Part of a small language model's weights.
Training: a variant of SOAP for these matrices, 557M tokens, 4246 steps.
Each number is 500 + 25 x the weight over its row's rms, rounded and kept within 0 to 999. Layers, rows and columns count from 0. Numbers have three digits each. The size before them is the row's rms in percent of the matrix's.

# layer 4 MLP down (transposed), 1536x384, rms 0.158, rows 1207-1240, columns 96-191
105:547510510482529501501504484498469483501492485515505488498509496506503435481483522515465490484492482497484495490475480486486511504475517488512493498494485502482478478498515469486472566506493493479525481528473466456492493494457535532481567492454473512473507521506474521536533436503509514486
099:507450468487501528476494477481522482482492554549471505519504496461501483481528500505540472490496490487518488538523499506461524499512474503503487482505498516528495486501499487481523494516471511498540528475539566456543488512459476481488537484509499466537473499474508453493516508523509514490
087:485514465504473486513520513436486533520494476482515491546549499470554489540525499492505469495533509499457545496486502519506503501487502498497455543523491470469530534519487502504525481472505449533492493511492537535507504482507490531495512478479461521467474560501524451482472547454442487452
110:494510531518482503499507470494474467501499479486477494491525510516541463501512457538545520488504510547504498514527476463502548493486454542469478479523475531531545493489541515494518486493472514519501523493533513487478514538511522525514497550458511454511494519526492475496512517516539515523
095:518490479506546529563461513477554491507509502510464486515551457520519487502521464482522494515509493512522489493490492461518464520465552473503517501506468486459532473530513484505526480469485517501430504479492523535520500515458511526507516444509474505497516525505509515515501500511460504515
098:490478479453519494536509480523448493509510500491529497561456499506430495539522505471474486488541523479520500463475509517469555517497472559510496500514531509492516486473511483481506484543498504515511499496449537524505510495499472518519481509523494454519485533529485495504480480537538556483
115:524495457491524460497501508497456455477497509516475465531491482472477447478494498456458504487490518508483475519466498479542519514524510476502463491465525540537493486494450556504525539460539539479490520505507520501526507497559496542478548526506529512487522459530508534496510490472498515523
094:452463477470468541483504455501520509515508499535514475488519460524502535517475498474475454526487497498483503498500486526495463486509491549530505470500469450504501488557467503472520501541473469511464490506494530489515511490498529516504474487558488468482544488482483488482497531510487492472
102:467494438488502470514507507460495483500529531478492480483442472497461489489483535491501490492534529513507493513482496475522496481473479480485499513444491481505485529487485498497485518467488481501510537472474482503480472472496471512508532524566480516492545542472507488508470517562506508536
091:520485538540488520499534531532484464521547469490499524512473509517482518525486533467529515489501482499477494573517485501470474541465561495484550500469515484514490477529479536512527510501511500530505523487464531512560502500507489514511490522511500546512486504520456529493468460509485554512
098:480505498505511503494481548504507482477493488505479502516508547485443489471490525481540497491551465465468499493499509529479482501467525503547475488441454457513488519525507492511482464542466521489485488524508488486549500505543520463498523452456520494504508554473528492513525527521510510534
109:463524498460515500510530495534489561482522503498468512510477476531470504434504438511504470505550531493473510535533470476485503484525527474488513509500470497470518525490489498508544508499529528503462544516517496519473490506489501545523453453505496509505492500499516502513509486524506524515
106:504495507519470480533502515493487546492454495471516514529528504476517488455492493535510483449460503523451501549497521533498514532529512459465447469483520483520515546537519454422527497534495502507510505537503477476480506485495494536478499470541485477490464553549507488508543523552480505523
113:509489494480523502474519473530462504521521544509503496461543494484516521435498525474496536427495547528471475509529498464520523486536472487524517435430507480511525470506517509509500481501529521484558495476460527497516448509497504466589500493492468517484487504530527538491477478503512470478
103:498522489500502493483526501518512509496493512496539525498506498503504497539499519511497477447512524511468501523487487519507494506475454513514512495553486481467524485484548499489488478469496485486448538497500515484497503565520493572534456511533503544465503527529556510530505518491501528476
091:515502482493440507482497509534486498466487515484522535453485498460501530545529480503494517491513514552459516492496543492509557534523545537518534510504451484371498491518503516512517479535485528469528518509514489510486470506520500465499490510557501508508522471498499492468477473533454487467
089:484544480498510492540489497495512495496518477493482469516471478504487504501513521512519491462462448496527470493524541513519496514493503508506481511510504533492517488497506527490522502534478491489496507480511533490442480494482518483502535486531507513534493482496477491451506535523497508503
097:476497490537492483502514495476485496534484497482461482506465556518506513533498477505536451455532523481498462507442503481533520503452488481567508524455497475498515475524507544490489454504539528507503549472553474475503561508487474456532492517496531491514504477501474499511471519475478530516
100:496498489506516437517515450479482462502490477492520492512534521528498532535556516486502494549519513497516503508462497497513504516499498480481447477535496478535484544533496503498495484533509460545529492539486458506511495539491466492484463452486459464488511478496499517528478528462507518467
093:532554468468500489552524504498550525481535476524526515506481537492490542517466505495522502544497484496558539470489493481535506528519490503517457460518458482493526491504511548552492492491516462526520525508495477501497513485495493528499499538487479492458547483433521482485489482541522485484
102:554498513504517531473466525521477532489510520487500493507490500512486491492514473516534481506482504508481492526497528533488449531457516469487545525508517522475463497461511453515474505519505532522512487499483488482515508522512485457469494507507492518460521517502451469447504491495509464502
099:550503526523488484475515461495500555476496529494491548481498532511511445515518524532481559511467482498514521510497479496512511487521491490498464538499502434535496459485471484536513470475459434467463493499520502486486462550493534495550473492508521500480540503507513468510495494502497540494
093:468478478518528488498512487519505513511554505514506467519509511539532505475526497465458476505472500505470501505488481518504521486508480528465512461501543529462465485483527519505575478513513472510484486511493485482431481498503500513502496526472491485496467493551496542537489490496499522488
091:557493554488498477515489573501494488502501500505482489449473530528516540526482472515522518469491525542521529480519448485497498505493510545503484513503478471460465497514506522501482475514505484499453453510497495533491462488461484539537499526502539495486497507503473477488516503493535483464
111:474504448502515481487525500526519528480482504450478516490500506495498462513551580533478478501478497487502491524546518528513551492462493506518478493500474529515503531534500473495464470515485517498458487465490474508523530521533505485486487499457529571530456490506491487490506501534509527482
099:533498505441517550481474469485476475514501482497492481513495472459495503458484478480492510484482501492485519516492507477468511493486459480504533496514499484485496462490518477505492502495449471519576519509494462494481502489464508473516473479497477489477484457504478477478520474524524505482
115:499482506536495445493520511514518480525491482504476550481504522501562513496497516525462553453521513490508470498489484534491546508548520483468500496525486457520521473505503486488492494518539466493525485477502550481480468477498527489505514516469482503511472564471486517540472490560516535461
116:434497491508516465497455518507437508491526524493539494502480503443488490479493510490503457492556507502480470493497514530528496471486519527473505491505562510465484509492437546505512522500514483499465495464510497504495497487491533487466498528521464537476514522520459517478530483486527508483
095:550519503529536498497494542457474507502528500503510520460549477481486541503534491486521496509481500540510503479506560516507550540447483511467527528525510480460502518492475486452471473550474491533478480484513514504490496501470490511479523507504500501496491486529493473501475503564494477488
102:454526514522502506518492517487531512505536505483551510552480533541512525527466479460487491511524513497481525500450501488524478511475520474485490500493525487506506477550490486539488493538503490501516471523472491482523496449522494486504506496496526501499581515464534474498472480496489450497
086:487528536523520479470440547513526497464509486471466507497511513498526487544470496502494488496492505455466519534479512552497497535468487478516468496500520451426509517499492456503499545510509502493495482482490456525501464482483493533506471513485521531532515529509481489527484489504485506495
091:482498461519506530513525494541465515488515524514500557481518497513500507471480528519480505475529509523520454532498487513499500486459480525485496508465512504516519548507478530498529523511456573525511551479473531489500486494508466519479491557527473499540506508530493507478497464456487474486
087:486534489526530500494501529490536509487520524512521511532469478502492480523555530522468516491571506526506482501482513473469462460538500518508475486502487471531539507482492505484518480513537516449483492465500453489521520479482536487498499493468451547508499479511471502526454527488543481528
106:469532477508523457487508514563500540512515549496503471477555486505524479501492554494471497516462483499491484562544507498532511505520546518514523523497493519471486463473526497532537527474523519482518491474481481490491484517500482486513503467498487511523497483506497516511512518479534511520
# layer 4 MLP up, 1536x384, rms 0.225, rows 1208-1241, columns 96-191
088:516504461468457530540478516518483494506540485474519512495481487489469509537544499518456502512516534483496488431502478509516504481467464542541521508521514503501520493461553511474467510484496499498456513483509479520438458508516503478464501478490499494486502501522487505514476495484504516484
077:455528473513511489517516508522518539513491487497449498514512487495500486496527493489476487463505520543491476534492527475502482465471485486527492476509494469535473485512511510476514485488502495489527482511515500467484478486506484587464519479557532474477536484535498493531516449499496516475
107:521477493534524480488545552557438521503525514545529514469495471529501487495488586575512495500498531509519464428476502479486491489507514473533512494466474522511502512471496517466508515456497494489538482522523522513487500506518518514496480514475498505512474545600502486491451512498486489473
101:548531508445495466529442490501490526503490496509516498480539520556527494476502500494450521501504533533553459519477530513546478516498515506487480489500517480493494470520462478478497517476479544503508554476436507481494542515479517519491513475545505495537462512507500520477501490533536506490
078:491445462460526527539532475504485474481484529521450501488504490460516523478511496471480483521510489493478487517514481451504508495464506480479458481484490519523469466512517516493510475487469489482540480475523484496501498470461495502509544495483512523500514504529507537508542537514506480527
110:498510502536507512494495506490492464505533500519462535503498489502509508537535543548545507517558487534497521484548462505502519457512509515521490484566483504520528482523462520469501484483463527495488480492499464499489504532516497486510505488503522483488490534499518495491462475539550474506
092:518538526487476495492541485493512496472523492493514488506530479516474465556498470465484503466499509536492454497510502492500504474482483504485462453464486477515502484537508498506539466561488499551520502508528515500503499486458487521517470482548486473515525497520513497499418542500508508474
107:458531465481541445537534493494497510461479531484497479511471506511484479517496541529475508524494520531488506544508518494494509518498491518528513472495452518495510477498472488504494531499489528549515547496497519510495464498501479508516507472582454480490533504488484478500488555510538515489
100:519436528491564496531494512504519506521516526485496479468491488501502549491525487513482530530544498512488495494564500473553494484535465521493482484496504491490453486484505489527472481515515489506508488512502511483459504525529517508449496513432541506474514496490498493492489481511523485509
093:538513529507515513505493542481511502494557532506490486531524539492529494498493517501500510489516460465470458491508527551423514515451535497508528505471463471510465496506551496529472450525494573459511490548479505513500537498515506477506518470483489486513507541466498447517522527472505495493
099:515487470509499530501476512498506543490508527504491487520479519503489498489526546529504538482493538517473511531480509484523542495484496499495536468511526564482509486515498477497462509465483516538440486522493510524493507468510535489512466486502508461498476519477489523518478470498509491519
103:510492494486475505503531524483469510533480512509485522506512490509498460497542503536488459452511532486489497472490508549436557495530536462490495492481488502517507565483524463463498498521472473515516488507505469474489534507516498506543511522529473522500513454534519514485511522509502523507
103:547554504537497494513502510500486540515462511490474502470493527489519476491529549518459488489537492512490506476527499548497500472491501521493522507479501497500458480535483509536503561469486517536524523450526471522531504495501525522444523475473529497506484491502517526509495522474546440560
098:501501470487513547541488477531485545520520512479540552502458465497503505489481494492473501475433519472513482517510491500523493483486480488497494529504491496506513474487496536500527492495497540449514490510524477496523529489528512522524437500503494495524505484498506487534431481507497514492
084:519449460526490478496499530504470485483543503510511528514484461503507484518486501477510505479521500520457484531459528504498542486549477507479568523481479524488491514513523468509520506480529520494485520493548471495508476552488475494468493510528469468508475504471496547517482506497507491504
093:482514476504475517501500474515479494518527510498503491525485496545467528521499526504475502493461464484511477465461502526452525515480478472519492457559536500498502527501462554477512501522539515560512500505526522545516521488469466477528484500502510462477457501495487525528488531488517487506
099:495528456458487505475494471553497484452509499501457522493491520490491495511445504507492481504542505495538529503515463526475477481531488514497519549481497500493470481487471492514497483471490515474483512488459516477483474515491499469506475484475526571502485496524500474498495501494529489483
098:510487462552486464501521493515451475473492484540512517492510500464511479499531509555484497509486485559510487509480469522494514508492492478530521464554512516528492492492478496485524494532509430488535477489517485514503482495538501482509469479502526467478524517510485494510452466485493456528
088:526548485495434508530490485496499516515512480472494551499549486519476480489451496503499513497453497552520477505497513476508487538478498528470470467505518516555525549513464531532517508485505500533535486515480509478505479499511466535535517475494500485497491498517527449490538517483496496480
109:471564543494501501451473509506450539484509507501481492495514484475465523498487506562493508534431506517546482531492511521511495478473529501495523525518520508538519543460508503481475518489499503572509515542504503511483461530570477542492520531480443460530527502503519496494492516532490527532
077:509479484508542504469498484504531485449539487473517515473534488474464497489498523499497488524467471501472487530496463502508533536491476521493500486495543534476481491480494494526483536473487504521486528496511498506509475502482488505524509530464540532476491494502508511534489500484522495436
091:487524503507479530501489465499479512480495519473509532519481508529487486507529525481501509488487464472507528492536458510519498512517484485509497487505469468518480457486478531533488516502499535536533515467530513496467530482472485499515506461481558512492477447430533480485531456524540430531
088:504488502520538496502508479515540527515499501483506537444478462481480510470474506539521511495499529496482502493506492469473516507500506507465548514527543533513538498504480490524498509524481537487507513505496499494469455513541478500515518519487483514469478462519471513478542476505516492482
108:459516501508482494497485492517477512486485494521542487499504486492514501486516466552549499505543499530540427451493517480517509489483524488518502535529491497500548458442446512497475537464467468486517479510523489536497503534481471512520538491517475499491534486491506500506499486507534504512
095:487471485464494546517562478495489546507484485533442463456511502458507495520507531477512515497506509448481505501540456531539492460454491515491475491519448477502522502461493508515478486487536536480479506486519459463473546467474551490549496502504521520533499477515529528492446498538538478502
110:506545509546495462517510503506453552511561519522513500466541467495488507446542475545477500541516513484500453483483507491462463490523471509520503497513457492535458493472510542502551491518522477449574512493524482513518452502490474513513512506466504519491509462488523499492465538505506459549
119:524448521541478474504520481503468542505529443478508505468492478505480493519520495470499514501474499485493501491453506507511489514506505506508543536509478487537520516456519460448505507545431481472505534507444483478453516501525527490494503542474501495491495486492509502507522466467510509501
081:463516507494504493470496477498475490531514507529492517545511524503564500535531503502509506498525531516494466492524499492492447466498471503484497489494485469533489484488489508451510481480488497507509511519512529463508487485519470501492451504532471522533477510532549519489463458494476484506
107:482525463486533477487481518566480510484488493518555536515418534533552492494490538477530488476511528513492538494501496494509499473460451499464474494478509482525521498544486467505529523533462513475514500536511481471463510475496496480496493510497485508520545522525558502515507494507508467493
093:497457516444472503512487505481522528511494495483479488509472526489524492486512533450487466465517525524533506518484497525525518492477487474475467469482472504493545526502560490534497498553465540523554483503486463493495482503504496498476462497500495556541527463530442518510492455486499522487
089:531487477518530505497486523506446476501453532524522479498514493480530509490538506499501523469504498444459531516487536496508517479492498535498494510523500491523512508475506533514531534521536474469488523485494536501488491500482521507523542513506499480523501511477498502518556472482480465460
098:492475521532488484511505492505512546493486536533528471479526493529522493489521531484482473463532510512504506448452496479515539501539546532519500464448539485527524517487520495494513523515512484537534505449484449468513512452515496503519551462513469485504505488518479490551461493505495523523
108:448538541542487526513476497457514528501557488475469465508502481475471487484473496507491497480471483499510494525462528510516476474482488548492464485502476487549507516534483518485490548472467461539467473494507476488528479510505497562485497501513523488504506517460507466469501514505515483470
096:517527486526473487478529451459479487476510549468530505455508521516472492465502508508461507527513497537514526538451491497499490521531514517525507523499477518506534463505550489498484464493518467500501512492469531495535483512492536557483517480506524478486517496515483515515471423492487521490